{"n_layer": 9, "d_model": 320, "n_head": 10, "n_kv_head": 10, "head_dim": 32, "d_mlp": 1280, "vocab_size": 32000, "activation": "squared_relu", "norm": "rmsnorm", "norm_place": "pre", "norm_eps": 1e-05, "positions": "rope", "rope_base": 10000.0, "rope_fraction": 0.5, "qk_norm": true, "attn_scale": 0.192, "bias": "none", "tie_embeddings": "early", "parallel_block": false, "extras": ["some layers without attention", "paired heads", "shifted keys", "gated attention", "value embeddings", "hashed n-gram embeddings", "a smear gate", "learned residual scales", "skips across layers", "capped logits"], "init": "uniform", "init_std_qkv": 0.0748, "init_std_o": 0.0, "init_std_up": 0.0748, "init_std_down": 0.0, "optimizer": "adamw", "lr": 0.00157, "beta1": 0.9, "beta2": 0.98, "weight_decay": 0.06, "lr_head": 0.0124, "grad_clip": 0.5, "warmup_steps": 568, "schedule": "wsd", "decay_fraction": 0.731, "decay_shape": "linear", "final_lr_fraction": 0.0, "batch_tokens": [32768, 65536], "seq_len": 512, "doc_mask": true, "train_tokens": 588500000, "steps": 12366, "dataset": "wikipedia_en"}
Each number is 128 + 32 x the weight over its row's rms, rounded and kept within 0 to 255. Layers, rows and columns count from 0. Numbers have three digits each. The size before them is the row's rms in percent of the matrix's.

# layer 4 MLP up, 1280x320, rms 0.106, rows 109-322, columns 128-191
102:102141098122131160087140147201179099120104143120106201105165152107106175121060148133168097150154135126111129151133166122102080136135123084114161088170129098127052053143172182138108125188129177
094:114178119116135123134199132186155143129095185103158137057145196172166085119134136180180092088186097127081109152124152112116068085065135124089171106115128100141170166146097145154112068151154114
102:144135138131103160175175174181101124135130156138068113055145107111048162144106143124143126107202163102146110180097123123080168152092125096051077083113111100132132164140080135148150131120108135
099:124057146114129053147060131087138097158115139118150128093105129103085094133105104115067088128138130165128081153166132104124108152145161090153110134128134128109125047167193178189104145140101178
100:098179159079105122115158105101148126112099153111110167128109172132115115153117117104084136112110128052104142120161115179104159086121122084143170173147131089115102103184083142156162078102189202
093:175155135151138140145117130113154171159125188190176160109139221119149141020057146136178101111094127116151119081111124110159127120116085109176123166177120133089150168136147111127070073135122121
100:092146152079148142090120166117058132092136092106145128125167168140073128138123074096090109152127117085116081154114158083147067193119116115091177133125159141103148101137097067117177097137122127
094:120119133094140072151084132141121123137078066134170158162101080149141065130098200134153154156098107118124079107136157122186116220175105076146121052144135113150179157160092151130144083196197129
103:150122156151106148121161110118125117151119181147172197117121177114128121122103116126123104124149111169100147116104103077173102166132101143157122117105087083128088110163089088093185103167128134
106:124109142126112113139111115142112133122143073082154125102138136127085125155183142101139127140129120128180091137202098122153085170176108100143152149178116142117123089133117165145144121151152124
102:123168049145153126155194190167074117089103121178142112131089162132193177082134145054153155097110105092125110143115097185132135205076133138104146055132126094176139142154221192155143120142147106
093:159081123134097087128088107114164187128081022128190101080111162096112100130136125053142100160150137178086113121102106085120162084073121148124188139109139102088026112153146095136103111125107128
102:135128177133079127127122175166101134103082108167068130120098147097216057174144120052203149158151090097143095121116172161158107140128186091126106130130148153126109083146155125130093116124110115
095:129141119114102116127098119140054112135130164123139130153136134102111175205139114146142115155150134161137137114177146124140128201127145084139189161131089075100138133134194180137148105158191071
093:116180130174136134113184134093100132174119141158117113140153117108148173156131113174141109153136132081128089084141074178145101125205162080164131107140164129108136171163105159102143107132147118
089:099161173054187154169099106118162161117158081117158113152156147145162140167107093137125103117088160110191142160174110145192125097126099088101120145196154140118134088122139165133099137132168166
096:144194119129169179147162134120176112135177085107135141136117118163161154122121121152125170139093079109167115132181112116147146101106147132119112191091163107136058101157168149129182075145127113
100:132165118120113147180195151155127156175137179140104104139144163174119137137156133054149129126168132103143097112117087141127113175068115105127093108102172111054114067123102141118118119155134116
087:095176137079173163172125147110077130116145185150121174142135148143088105116103103118140060180194098055166119123090082165104078155154155164135096143147169164063122101149106134151128085153174161
106:138093118124151139113076070082131155165154143126160166191142177079136098174095168147119138101168114106117123094120078121162162180104099086139178176077152030133143109125086158139152090117138084
099:127123135081085166167108183214087190144142153146166090117150119100080100169135152124098094178136120145149111089145103085148092129114151129120149183112133128149117093148189107145076154131175136
089:076149154135158114170146082136136080145159104141108216152154166130161130094128198110100144170130142156181099109060125094116114113084188151129106128127146161128139134122146120118139072138163178
102:143092172064172153127152164148152140112135151084194122096139142107088123173164122148197090177199093100119110125143130103117126120113115110096114098141113148100142109147128122172123133128108109
099:150094109138140155152113124098166112106107200174137114177118097098106166082075075141133148127131098142153133160119130068121162119105148092107074126169153109170172100126147101100099086142123124
094:137140152106188132150117147077080088187115144173168206043149161144068117094130113170123139147117137130156080156138123134131135187126109084088255126184162115172117089117121113116111065149161107
097:164191162065164113099097093104107150131162084113128141138141113098058111131105143116120142168112114117075096089081159100132125157068106153151093150126128138156122122144149109176149171159189087
102:132106073156111125080138195105172207066133146107121103094099133124084082115129112077114160111152136108114135150093115109189072133118140091098171120110119161100065146116139141127136084123123141
117:117119145091147078189113138162127129112133090112096096102164136131088086163099124108124163124093149093162127154081177118172119171209128101114131099068160146130150195131107124154206094188088122
092:117134114135136153093108119118111150120108191056090135119129083133187119151138128119159112146088135118161146096168121161191154124151083148139138164143198151122078129146150134085170091147159132
091:131150130128130168093117150097132148109174183123147161130140162061148121219069097152092123152158143132096127153131123135130111170124161104122099134148129128186063098178089104095119133185166113
093:141115117135149080180154114108124119154118095084143171129110105121157135095186106125159047126106153153099126163148164090154142079188138118100107099092071131138088119172062196107139093103115143
100:126053086046094120099088155130140102097160155061119113115202138160091112120145134180113157170136135118187115144075110114118100071142086105175095199102152103084135129146137169140120127130135142
124:183120189120114148140113121105139137203069137135149108178117125141154150143127106173154138165131131121084085103138119075090147123169135107145166130130068112150102110148130142108121093063129148
087:080126096194210115082130141116106135121134148047143171177104158135154179159092125136173126114113187153181105125155143113164120122114111115115104082098087145121164124135166154139209115111110146
096:120116123174186106136119169164075158145101135139101159157108095150138132172151143158107109110178183119164090189130140083154140104150157072138170091155159146107094134159106122148133097126146163
103:101095108148176108135114209128121223104148126118064151080105189167134121075149129161160149178144142118114069166135120164096126103091157114157118129145134115065101140151138058125162148143129156
134:131144175113177145185129198128102150102099107143144158095135180133106112149122146138100138182173105111191021164165121094115132202139123112131148121183074107086153132134158152130138114135176119
093:139089097140109143135140117097141106134091095175108102115092166103121126157118098100182143203106110167115092076173153124168154084029203081135116169113087121081142130126110156110134121210173191
087:132102179127135123100209175197116137144109188156126165105118148124078187193119097159149135115159188111109097127099151185144159152145113102110121077134101150117110139146135114158176163162077185
112:148146106123162138174150162099136181112172169082097158130090093076147139166108086147142080173150190123152109127085129106132127162079156145102115070169156090109112102188144124203122049166139107
105:065123094164133121118126115124150140087138148093115128155170165079106120124125155163133119175197125096077134132155121131166074100141059092139168137118093072159051101137163098195145142104099137
104:111133149088149122143091128101085126096150112092121122184130105146154151111158120134116155182170115133103112113140129113107188155086128070141110172109119106150171127131120239088147119155176131
107:181174187127162098146151123119184100137127103189099172060119153110144130119090125155179086108165152135105098101139141187099147166131119028115127098105117095154141103154139093101137089131169143
085:115110141060100134106119162153112143167158121170133153131119167118040164119082169112148121091162110137130134175158131084159117124134170136140174124158095082168161114178122190134149114177109222
106:128138123128098118092151154129104104167140180162100166086079153135170138113028075155092101182145143132090075107177107116167145142162121086103137084115114081087180153152160137142181129147181133
109:162146191101111160152114133197170171143058089120086112167106126147157063107065183168100124065125120059186082094166091167087190113169112111133212138102122148149126093181152098174167098167129142
101:128136081111078148087172163147111128159108125167153130163135180176134145124099092143110089171121157094093126107106144128159162163108094167092152174176114138065121112139109175131096060179133112
095:137130117132213188135062107155101197108107163131155134149143131115134129218128098156123141127119135153136094124079142130091079155107073084082159099174120133102115091152163125126157155117163162
117:102139160105096099138062189134116219129083083109115126115151134095130155121085131157134151157133088144127020131156135135112098171114146124072166156147101127109080149131115162193158166088170134
120:198182086140179149140102113104140112158102136159114078088147132169100106136071170148123134124150081141097093037174128085129116088144082129093138084099142109110103147152158124130128115138098154
104:159139130096125125087122165107128151170172105146106184131172113145146125139101114155133133158117050111151097135108156145213175133120116119125137110114146152201178139127185127144105149100075146
103:101144198133154137141138123108175127098138145138129095133112133137161124132103142156161140155133145069116105170113090069125153103123139102082127106182130120116099053133136089060158095127144117
107:190096182113065145083088212127124153123159108150127153089145136117158110115139063170071143172111153106060106115086138142145080172189116111121217142128114170148110117148108146145112133148137151
107:081147106056149109187132171182160145084076187137242137151075151139187142134184176058140089129089148098129111120059105118092146111115131141051159069133117052130114134136135144098185141158052134
099:097122106113119143168092103140095071143160115118177104122136098095140157118160123186089150102156051140209064102100120153154069149159112177142185133124143129113161133157153129176123110116162168
103:148110148043182148136144137175087123089142122110115203123101084080128124102132156118145165111107123117170104109121124064131116128158159097108110151080119134058128149147125104089121064110169132
101:166144110106211124108114079144132107128138169138144132134091204115131088063130110149130083156138167070129147119102086106099106181164157163087091138121135166159097131135145114200079153200090196
110:072096109112100093124106152144149118069135133132139149112090120149060162121155096080097130084131094136161094094113130110104150166103137142131135118168105062118109121138161136197134133072118150
106:134137128118149129099145186143162207085080137090084066113132142070139111135118084114125074082117108083189093175110053131179115144065178130115184128194138088063092154175110106125136120097182160
095:154102142099118142115116140126108162073161094138127118147167104179140152176112174064098084154203078136108137114093123077119157149080102131116141159152130118113168137162103154190152104117149129
091:113142148079123177141093139103098136092173150051116152147118127089070112081165116134163116148132177118074115125153103085069170116155147101164106163108212094173110078153127134166085129105130155
104:134166121132140128052131140142105134126174134178133153123124146131133150140117108108175141157179130168184133116129192170183180101124159125138127087115073115112126126151113165080149052132126135
106:131151130181136137172118125178136170095104088160148137105115146082189146121129145106193139100109132122099152160128068195087077131054156160178165117077091079152147136178176182152139104107091096
093:116087076191130140115087184197053134126120137111146167121072111108168079179092126153141097111149145118174134123153125073074212144046082155086154188162155103101062157120088122171088073098118136
104:108096173119189064142155116140135147128087162139159104142077146084135105133158141131098148161139128118105095185114115131127058132159191126137139155149193071141110078138107133108158112138184121
094:097069176099127154110126098122102127090137144076153123188072173135135148127160141135171089147084154115115051134115067148087099090162082151161139150124140145195103097133136215142176095115136179
097:110127193095133199100111181108115129129149076098132112141097149150076131152137118127164134121134158139135059161139126096106113154085164053143135147130162147194138114136148096146166161206130137
097:129157177135126153102155111077098199164076133152110191053149165121124184133103099108158131121132127119135081069078061143104132151163159126105112151182146145113176184169160089156134060166133152
089:176106075107064162145130169127128173075148136122127095105136170129156088165132137113094111107106076131174108089138172125143161104122129134090081110092127119166135098142135077116099132095107147
108:165214112074148115148103135196062149128082124155146143107123153146082201106136079117157123142180133141148089058045114147151094135064167134071118149116104137099093155155130123105126146172188144
115:131166128118124145165056105128160149086144135161123140081089156106136087179139124148085119185131084098188108162150128143094191160115149117095166140111138087056096191135162093130130042160105164
096:130123128142135128120160151094156113117100153162137102134119125100056117220035094156125107102123135166124091207129146166101154086149113105139146144125132124093129097145150112148171109110102195
094:141108162168135073087135077127135100119060183103135134121063164117152115165091160135131076154135115169028082167187180126129162100088138110145180182150144124175132156160187132133133175192113126
097:117116149042156126138125182215077146134141086156148127131089179160205138107096119128160139063116091139156155075125112112169121158135097059141122090165088091132142136106097156134153083120108156
100:139183193154108079157138140112164126183123165142186137104107134114166157161097167073124118140168174144109089130182159129121153090120136149169143148155109072094132062179156162107095188144125207
094:089109102150130149159129120115112176162135101119173162122126106110153112181144132094142144086127160125178124128141078070117119134186105093105106122113142138097120187164128081138149120129183088
088:148108105033124071102124164181119117100157121118120154127071157152154158120119139137101107125118182163188139131109135098140095103085171084083182130151113152155109153126112159146105106131118141
096:190084074129128172102105180163144127119127115135086114058115167163109106154084137131123128130147104146126119119151110097195119133156155143116165080147113111151081076174091089137132144114159126
104:165147142081161105131157128118075111107062088142188110103062120137108101114088067145159132141170144064199100139102116143094108155102144140184125197070109129141148157158103128128096079136150136
100:099136111132102102073166127095141126134085190141146138137103145180148143137133149098183124181117142170140137094165099117125122123102190105077207162137109120058085106137160166106104154087168154
106:127075122119095133125113133178110169152090115137077144133080138187142122136135099110100091207152139161157086089153112153123109129189113088175127099148121093148167125125101188141198127112118131
085:076158107143138098185142125128138135110154135102099119123077132147156101142136108137139139074100193170174048185131177096105209147098125127124159148144148164119087130149113160192125080143134161
115:193110169108208077195150184159125165153162101092192176135091112066130097127075092092178137129111110060154068112106063086140115182078153118111116157104114112118140105160141141105132160145122191
089:105106121149201143152043153160125119143156125119129145137133145087188153192125127110168104117086122123131142138162115160116151106062063078043138163145081105056084156194122092119153186193141096
100:134116182141080094059111138170156134131165095141187121139128103060196089117079141139139126113116140119148066131087102085105112165131112095165157123140162088072103081150129088099115145119134100
107:129095138083121101126198105097119123095153091121150226043102134074138158170098157181173134159161119102114095111117125093167120109126182093101178113143132128141114130162107065139152130088128146
099:142110173125156192111140160080137114099133080109126119094114124075128106127140111116111138158151147176177098144135097122144180118144153151105195152193112122089152179124134184192127095092109127
106:099137143127091192160087186123168157096131113094098185112131169101189098174128149127135177111131139141115074110115127080115144128174169166123152150162081092136149139161101141111158077155122170
099:082115176122102154153200129159163153140139125153148204070100117091125177189162107137148126174143167136158102092169082074191061115098114128158171183143102046112150112151183110073131140217118134
091:136130126160118146119154123105119152149126110148119170069124100064110229134088164129169112073093136103155107182144147149176124128114100108136095189141127050160125109126120116118090136174137095
105:190103156089148092108175096070155151113113164109184150086112159173108110176082163069139142117097097076122148102091141144131127161112128171090141162145124065139163139185173086098141127128126149
097:103147081134123096100138128145125111124144157074119100147186171140159172110106161123102104173124091097102116088104114120103160158076109132143107175155076100123133104150191142143149136126132094
090:143158095151195111110108124064135124118092170118196157160122163181130100136161130167166089158106167110158127134124109135204124117146113111148143080110149096156114188122161122087195116134102150
094:077143136158090088160109206116109111121156141103118138147124136140103111136147114093106162129146133127108141177166067137096132174092056135137140179124113094095133127171093085140177117074102109
092:147090109094124170109144144146144143132121112067163165160114154105120125217154124124181131101128108111163142141178173103147120084096071107148178124167119142155151192143133136144097132149160145
095:113101113155185129134139142133183095108123150092148192139151183105144137155101111160113121103141103158156044121068108064133084136152119083127149146080080082096152139136127191106143143124197152
101:136132114158170158077185144101162129160108164124139128106077125082090146107137138123101082113122184137096123126192159084154187155155152162083169181087085131150177161154148189124158111119154132
093:100148151122213100103133136129083114150073096074121115152131136145122114147169164135148126139183120089108118150123112120116108093137190053175148153168174149089090097125140138170172143121156136
093:129105129156115082169110115139122136122070126147190090115109201118108153159109160134117088168101166132181118112149158146126190111169153136179160146129172149098089156155176135146165117092084205
087:157142107098140157141116160132104138153153132129157143067105085157106156181176105109108147159088166119143094149101157147144165103112069106094155081149141167127070186116105074144143106178141190
095:107144135153125138101127111152125099130159122158123097125137135096183165175109184137144136129187153092101135093148160130135161127086033091092164185134068070118128123154131159129149112169167115
104:128105173162099137170165121150118168129114122163168174121060199114169162130116155143130146147142098141094109149131120120108121130111137109093106069184154104152079123153223139169201086114135112
094:075168117137143128121127100142164141097174124131137219099112135166165143154042062097125134135156131165093144095120119103159089149151071114159155164182104117117107111162165158180148096146179110
111:147186156097146125124092109066164168169179084182100172109156111117104139181145137127178126150105095116075116110114148101153090118064141120119123082197134111144122113159149156138137099155118160
092:131103150143105126083120135094110146116107056152128075113161124140095100099141143172166115118119127135134126102127134153193207138147153133118155138090186184152157061145173078085113173085118142
102:117124083134120192155173093098130116137144145095190188152164149148119131107100177098087093108103124060123133138110147151151087115126147090135144086097088122134190096157107074070113131147092158
099:189138147125112206110178146159175171174082181149133164080139166190102134142066130123161035097110107111086114104153088151165061111137114143139098134160184157143102132173085120120051147125102132
082:147146109086204130138139160095127089140151124090139146134078128101129215090104156147170083075143065077075149115150070125149085082189079087174126084163131121127094084129161144080106173160147143
094:078122167095126070158180219125088136142074165144135158096126172169083121164142146152149117116124198098135079182142148133113121095102090102120161077116116120173105137160128094128144128129103137
103:055140123111117149138140178142116119108102082138130158128130182152117096136118185142165133205099095063124121130076119102178103169118138029128109155129141132117130161141140143123147110152199121
092:188095136109157072101098115145148136144106179150161135132146118127075201099079150125155159118164141137163147140160143141112088139162089113171161135136146126086129139144116145114104086093107194
108:071136131094138104094140097111094124125118042094102139158169106170083154135105158166220084150123107070156109093099152115137115123073086080049121121174123124111080059147131137100153092172125137
105:167149112106138137112123171083156128108086136050132171152109203132134163145202153070144081146153111131104100168150118133126126127151156131101155128127116099114062093165088112097096141188122128
100:113067120097135129120133099151223154084143127097137165159092152133140128107148089159104087148169154133128117171127115129100129090193116141101103104137138131155058096162114139105222145124143202
111:119096160072128163195110102154142116153162137152147151062127168155184108091070127183152157142126155121119116144130059116101155213111125099139078171143096101152161119148145175199195094126153177
111:122083085157145087116088136211126160132142110116130150108145151160086141140180144098070156137162152112079052152086103125147107170107091074120138068140174108095081058201136107161131113133171135
108:112162175063127118110141181194190164119089112093153131118097146132135130109142143166131135129105099117151110116132108095133117086119108125069160159074154099169114126146135145148142087158151073
114:166170136088108113144201171123130140176144172156172140097140113149151133162083139158129140076196096112085107178079166113157148099097084120077114159197149085119098153122121113186121137156147128
096:126114144158152154110152174166170179110112135046096126111075110141171175111129098190148148130103171060173129080129156132160145124146096127099136101147139144130125182155126115193140094097137161
126:177133113101128162138178141066163142176137155153127129144112106134117134096089076102139073104141125141105089115132043093083106093104131117123183156106090118153077147148135178087079115140125152
099:141093132086102147158193110165175172177142150154120102195167167152130119107113131125116081110108207044148121065146076104097135143141174127132172067147121056154143123163154162211125145136108157
087:113154134082128126146125129112194094144141150134136199142088144158085172121116148148126052124121137109106102088046150093103092056139090101107107087139160127115100157113087122149133122131096142
096:166126121168139114139061128182126114105087117077116161180093145118158151147119159100210103071114129112156099113085064092046146159135103081122116055110156081123152137127158184113142134158132137
100:109135080137126145110096125132076157090141134153172126168091147108116114111103123162078115099167131150149089110137103119108061133178083119147130136127101130131072133140120106095119111154166140
090:106108119145156080121152154084174149132147175135171135128128147122142188036197130081155106107097138151137101085198127137174132139190161145121134161069165159134156126139164130165123089073154163
111:115125162125062157160136114141101105076150081102144187129129183110120073163137072159146146135101131129146118096055140139088106095131089121145128115161138085087087167160146091091166061121165186
089:196181152060150137154108188095145117070124132096129243132126169136129131184130155117152093148134115078125151092122144170110145152150127101114198151179131151171153101172120119129131121115234140
133:158155166092084096167121158075168173109116112145111106101136151126094154169098100132057089189148140107118112104136095066160122132162084124060113156105158096164130117161089207164112141169109095
120:136120108090075134131178101160110168137145143142126104096124144165140152158121169162103148155166170081122125150081138112195137156131148141135151129199091143083117183105144134144145107138168145
098:150149179096068123153164239177144120124111102113085112101166157114176140194110122112145157127122088104143112113142109171097134149111081093169180065094070139163152059196133159115086155108137105
101:154139130085105106109150104168097098110181130179112138189135186096160121138127089123165132099115106090152061087138107143157153120152116115025166184123160124078122125183145128155144082142099194
103:133094106133132098155131117126166170146135161147132122144055157164171170105169096114138099089131175122152084142116122153135101134107102147089107161079108138083141134133150133124094106140150195
104:199104093097102115151165158117141155092101108120143117093162110126105136113163093108137120082145116138175137118097080169084138119210082139149203069158180133083119109168122117116134137196168117
113:087126072139126156068105221131147182139171105136150149161099113096149157209151138093181129165135114099169124175094128153120097106123106124106144106180133168139041168145122141114097135184147109
121:188215180078117129159123152077188149166151139181178152117067110182125090149120133159088073161146146116188084044160089140168147156197097080111096098132124123162125177145115178136123106133131146
090:090141117099140088101117186100113147119087123098158143108119193210119120155135108133188187134135093115149132100164068089118096099084200091109125137124111107090145163182130108099168045133205204
098:149099166096130160103137122155148089120128093071110151162108173113069132161130090147157151072130193080164115136133133113119110118100123078105207088171130176073102118140156124173150070074119179
108:154153108083185180123144161106156108059170139100163115093137178093108140164119090102120111146183169096119122080156189125096121106064137137106118099098145146127108086145113116116180104113120095
091:161170128060152104145112193160069150137096113096132124134113095136087188140094143165126139141133131115115118135134138136089093141131150101100101159099146097104086076175132138068122154141127126
092:148144134171103162151159095102136153081110158157176116078111191180128119144097082132176115151110186097112111096121105179179198089163138132068149181170158125127058069156133132090104075129137123
119:169091175081112156111114123083094166179138115100109141133120159141143150141080098177146133160101178041104124095113128145096035141106083030118142098139134057149084116165128132141123088155136124
098:155117091112177146193085164112114095119108121094117151100103166132168114111102101154170094157127171104167137146119115126084082163072174112063144068126117140151169151157133128170157053140125090
095:082054099095190150179176147116153134086158153122149168121097157157160158141074136063119121135202125119147103103165140099169064141075127126111146083160162119148168160141082183098162077142104139
142:135114132107101142113103167118193165139102066125154107144156097084102091187146082100112118083160093106132111099063121160133146137150122108097184155067108086122089131150097148115103074084108143
096:178152086176086115147099119154158150112077170113097145103089140107164160146110167110154112177113123161104092113167123091164120117129092066120128181123061142148110079128161137154095110143143138
099:175101112098098100106118121146100133127165178139180154101141172165148080161153098081082130121079141138163131118181125115094125138173141108122169088078103170189155132168141066129138113151096124
092:188129229111150133134116138120133186138091162137176163086116104128122121186129155149186126159120121105133151136122132142067133126091112095142192191102138130122097184136133129132154108147100156
097:153178184153113086154168153132122131119079124124090153110092178195148142155081079123191131164100110120174099174173137100182155135167144137108119134070099113161116111142131086117174093119110105
109:117125139124091132131112130106153242070078114105169124133106151135130171124063165177085152181124104158169093105124142121149125079100120124069179136209189122040124151151091108129144129112177144
101:081153149091178098211101171144128173109116164145145122157122102154129121179158092121106140133134155072153087114073104095160180150090174121084127100101130124103154116165143163092192176157125198
094:146054166137157079161165193079134059184133097084117154176125127123129114111081151110168144133114169121155107158097123116087103175119157068078161048179114139151100173148180090119106117160158108
113:083127103167143129111176151167108125171181104096073151076145076102115136136150167136176160131144153101123090112122102164178150118168126142085152177070124157155157188118145118122112090093132142
096:175136096108123150153097123093113199099112137118168191133119152148142131129136128109128137144172121143159141123099167154138103093139127072127202151109134144088115157132118130190114190106145175
098:099162148133180071186111193052149074145072103098170123127101151194081131118134086103190186096133112089098099096108090085099166148124111100142136106156149127158155122126115110143165137199183142
101:111161111118137149126127099108160109120159084070139096106131187133169161127131154143070071139184161088121062156066161097108147126123115125143139124097130109079121151158145181163185147188114160
093:132098168138118178160081123098155145181192152160070200192146124192179119175109144122203143182125132184087101174144120143120148094068174135134105125196101123159125109206149121127154129142167154
094:123199116133123127165117160181145129124114145136142192145095098151163159127136146137096107116103102148082110120080125174080155188157126113045138120156112136119088127176154085127138125104170166
098:180125118133118148083120127189106123170124053176120078134141198162113141164113125198071084137162135107166110104119115110090058084062114117096186095127073114115067178123118098163133167132115126
104:093134097138111163210156129146157159096153069114149141107097123078073110090140163155103129094120145159113028137075112168133112146123110129163102135209089137075089092173165115104135137115112101
095:110159127170153051117134109187156122102107122122095148129181119128099207135179155084122141108123097160140033137143104058103136135127115091108151086071085117154153127153195144143165084188149158
099:117150123129086161213137125105158120132112114147151109132151117114170135095178125179148122090125158130158111118167177085121125086083139156112151126141128106148104052149207082105134152165153155
100:166108091141155185064176158167151107133151128142154098169121190142109193147147176153188132092105168129114113107104152116165125106090142048111154150135172090170087135124172167147216156155128117
098:120127066114075137109103126142101146140104139095134137136154124114117159138103126179154134095190157060158137169136156125101109099144156094153150093102103147037086109151170119156141130079175173
094:137153148066182115168158179131136128093161146101115135128132087108106105183147098088098093109139170027156116148110124134065130120092119088137130119094205119139135126192157118105181114144126133
106:130078124123108162120106124153091170130128125153133116109136121159149137078140080117140095069130134097170126149125114126086087157070106100116168059112167147121098162174113148178152097115153149
099:108107086140095144181037145168126097129096124176107113104088108111115121167125123095082157104077158162069063142146128144099153115126130128116145095128157119112096111150102187127199117168076087
103:139159152097088145136122108133124095094152069151138150077127129110121132115126157095126127134086121058115095067102089125091134132113133157031099104107077139096144138153103105091193089156083145
112:152132149134130106141125166119188123021130155125152153119114076105164147087091120196142172168115090092141110105134097150103135177102119119123201145143099132096095127133132176095133139121184100
099:117119078104191139163139146097144085097138122118124168126087126145086115086155089120116124079131105096114028124055124058097155154143133068102074140171163116124131144177116136099130121146134131
099:144049131128078093179143141121103153127137142143141123136087147186095093201097090087128106135149150155100161103114148169094109151109165128115179122115114129163159101138149149153119162173035136
095:155085119180106089143136163126125132117156107117179111052073117081141127162093107058187112109179199152080070159144100118145183071115126117111157157104102108099113097146144136150143137176138151
097:194146129104148171161063136103140171123172128099119160127067213076119146186091147157101108115136126114102153118087148141164146120198093067110156108172066173112097114137131161090137137115166091
102:134105078109153184140096091136097165101103145126095197149135084112191155156104148102118131151135122136146135144130122196138133143096120070116139115141177141186137106144164105132117083148195104
103:137149163122107126128102132110178137071137075078132139111102210113094133099125136133124160092144143148114122140146132111140130126107079137112131106152146111169118080166158119180166126115127163
096:122098107098089158139072122139109096103169146181168115135049155162066153124133110156127094172117144129160139098065152187173086112125159082121184095083054113075101137137173111134149116145116083
102:209168185123147125130135147116067155147087145142111136122073149177117103105096106084193099114096147077151103113193089114130179117144144122097192160141107174146163131139143187114120133123152095
112:121075147119096169100100128151104139122145107079112115137126142153090125081145115189095112119172101138123116118165100121103080106141086107123163136157210096135047085145134141104118130147096106
116:101120129116120074153115207162066166110152141136173079126130135154114138140181163175143154122176086160120117195157113077144116108137095106138116095110122159091073150159156131112132107138211114
108:186084116054186106182112145215128124102157170129095111140080114171176181162125121157107136107076143136174097101106126116124106165077123078090134083098093081086160143195126099128115065171140164
099:069146083170170111138112166172095189151130117121142121160130126158228142101110135134195157149119221166133124143055205110143126136080151146118160137129106126124150077157118179133150047145169096
108:123142147103137088100118101090179158123131122159119170165131124146126134125156177088157141133126121149114090137169100149117077174154165115083130052108101128154109158174115132192148177173164117
112:154139128138123130130149155178143182141100192129108143104151148086122126150201131108152101085144154154162154162185077138111182125179114060138177153144101117164144140149156116126107085141099114
093:099161169096170115164167174139180143164112167107156111165108106161103170131172110195137095103132187118143107188199180078095179114127159143169124145133110108151150170182075112103133103104172169
096:123155109090148119148116125146113168108131115118096124113126084133123127133162096157160138166156167125136097139072155142121144139070155143136133090104098140169101122163160125161115124121109187
111:128110096092206141130090127099106138078195163121108118167100093212139132103076138163143161153184151096070081114139130146128159168149158145137115087114206073177149061143135121089164148175147144
101:119097145105115159132150123123103167141121105137118173104113194147126121119116146096187103097096126152141106135138199064059144072146154076108115156128185095160148098160151120157133114200149144
100:113125119088084173085087132190199136114111109192164114151121178110127109125148112123130151125143104105147112131109137103129162117133067114093121122182119146068061172164142103120119172133152208
100:125114157135128102107170168120086122105100217151157117129101136157137133188099049077180126108131151097124092104090141082142123106098161068136164168138171106098130100148129099079129097192123103
099:128099178128117128123172170134170167147120128146175139103089129131085170120134153113142139106097074071123121111109131138128118210128115110155227133155156106172088128182147110126100102140177190
101:133158145133165162107104145158140153097096129162124121110084141090142137138143129141127172101107095105105108180123120128136127189061127116084125078172085076093135194144133221098177106105097155
091:127153140139127123153093136196112133120077182084130131127077151116132101167161141099118163133109137142176106116108149151128159115085165113103124088106148150102093160132158114145112132129181192
110:140159175120146090160155147163100151118077134097148133128092146161126147133092167209140047112212138085202142118125132161182098081176136106094146059148143120102138198157171144129153105121075133
092:174123115105151109078136154131103184139091149105135145180115140161156148108161149174119138183125164129175124187134103140096138146165097103150138159175157078151132146147119142123135100101172081
116:095133140094135093156118183089138187111151102168166155114165160098110128127033116066154157093153125092134125111111092142172121161083173079068126187116114083060086137159136183141128091202123094
093:091193142130214109148125157175180114142127127105131162178159146134126135105115106143170120164081134135176077120112127127170182113164151120123086123080153152178161143140160126090112086135094167
102:153108194122075160140108190140101093150143154200131120099104112148104117173078110120199105125147146088123073129075080114074152114146232100133090144122167081066096110163158123079088097188105128
090:183080095069167109109135183131109190131160126119165150111097131079117156141159059099153129093077194139215143200150101093147117198122157128119156128176115059132124111157111114119156118127158125
094:113115126104099142125098102111156112074141175217093123093097138171172166126076096180127092231170085099178117135081103090126169088176138109191090156157128038149141125136149125129155123154114136
099:083121127154137113124177156127148165118068138085122131090120134139089140134123142067129145134116231131137120092157171144145155192200143131103112190079170144109156099158084141099171087116104082
095:180162141104087161176112134136145131101121092172104129115117129143156150154154130167152116143134131124070098160070164091126105110164098089136142122177148132102123118147101127151150152143123122
105:166136053099091191103141133111155116129106161142133110116133146091123138130063119091150093116174126188108101128167101112120096108126116113146141141102122124164131050144093158150062115076104180
094:118137141108238126116131090116116135141127073083143095139066115109213156133124060139207121130160111125155110216143068108089127124125176160116083096136083120144061165148157130158123070128148137
105:149150192138155184128055158111176111151120188162172100120091194185105131111153156099097176143159098105108105157124087137144080112162147110160082086131176076109156181152141083173157116105101143
096:121168166128144094130105169107109185191125096114099149106119149132126187158148154130092102061143098139104097172137126085094184112089110116142097141137131114111126130183185082169152043098091180
095:090101165129176119128130108098095106154093137135140207099116077171095131123118130117188138132109124129101080094097164106101115172137170164077151063124145097107104123132134143148124085125223104
100:201173172080100081115147191149109101170120165148091151153127118120186126186077151155136115152135083136171073177140147139146137119123107103098102126173156145113096089156128122147075147069111149
093:146123148147140150160115134152099152148147111101148097138096139163099145181176169125115135132141197074107111105163106060111120205103085090126177052196150151115180137146172098113147130147158130
107:087130140059129123104099149165121132077136090126160136119030111119191106137108141174162099115116077138128111116180075037117112076123112098049158157089097118145108170143130131150111116138113096
108:120087150127147166129134144148135109129071069159160108149105106154158187115077114110116119100111142046156096142103104176134152153104205061076161105116123102183124154136160133098143152105173100
094:144124135132114134136154157131125148111087152046105137113116111183142178109130070069180087063220150112096133104146113138091102107108219106100137097102107135066140131139121184115122105132127166
094:105118128122116195110133186113132129139134153130145150079150084103145170155077119103101087130163103081160146136189143132159155165124098137064128162119137118200149118170162144134138142145211145
096:150164104169151158099136184097088107138114129073105122152131149122223127119041151125165142153108080152160114152153156135194127110131172108145156145104150122122143127144191116095107154121113166
088:136114164147157180122132148108165184152108139096133114137137140166121144101049127065158145151195162150141109121141161127075129133067109101151153094113135119144133191138094165134108137136113149
099:081114138120104066104115134144137194140031078094098140124122114127125108123159133076224120145156177094078122161149137169058074144178136128058113155075160166098123133156133142154148047103101126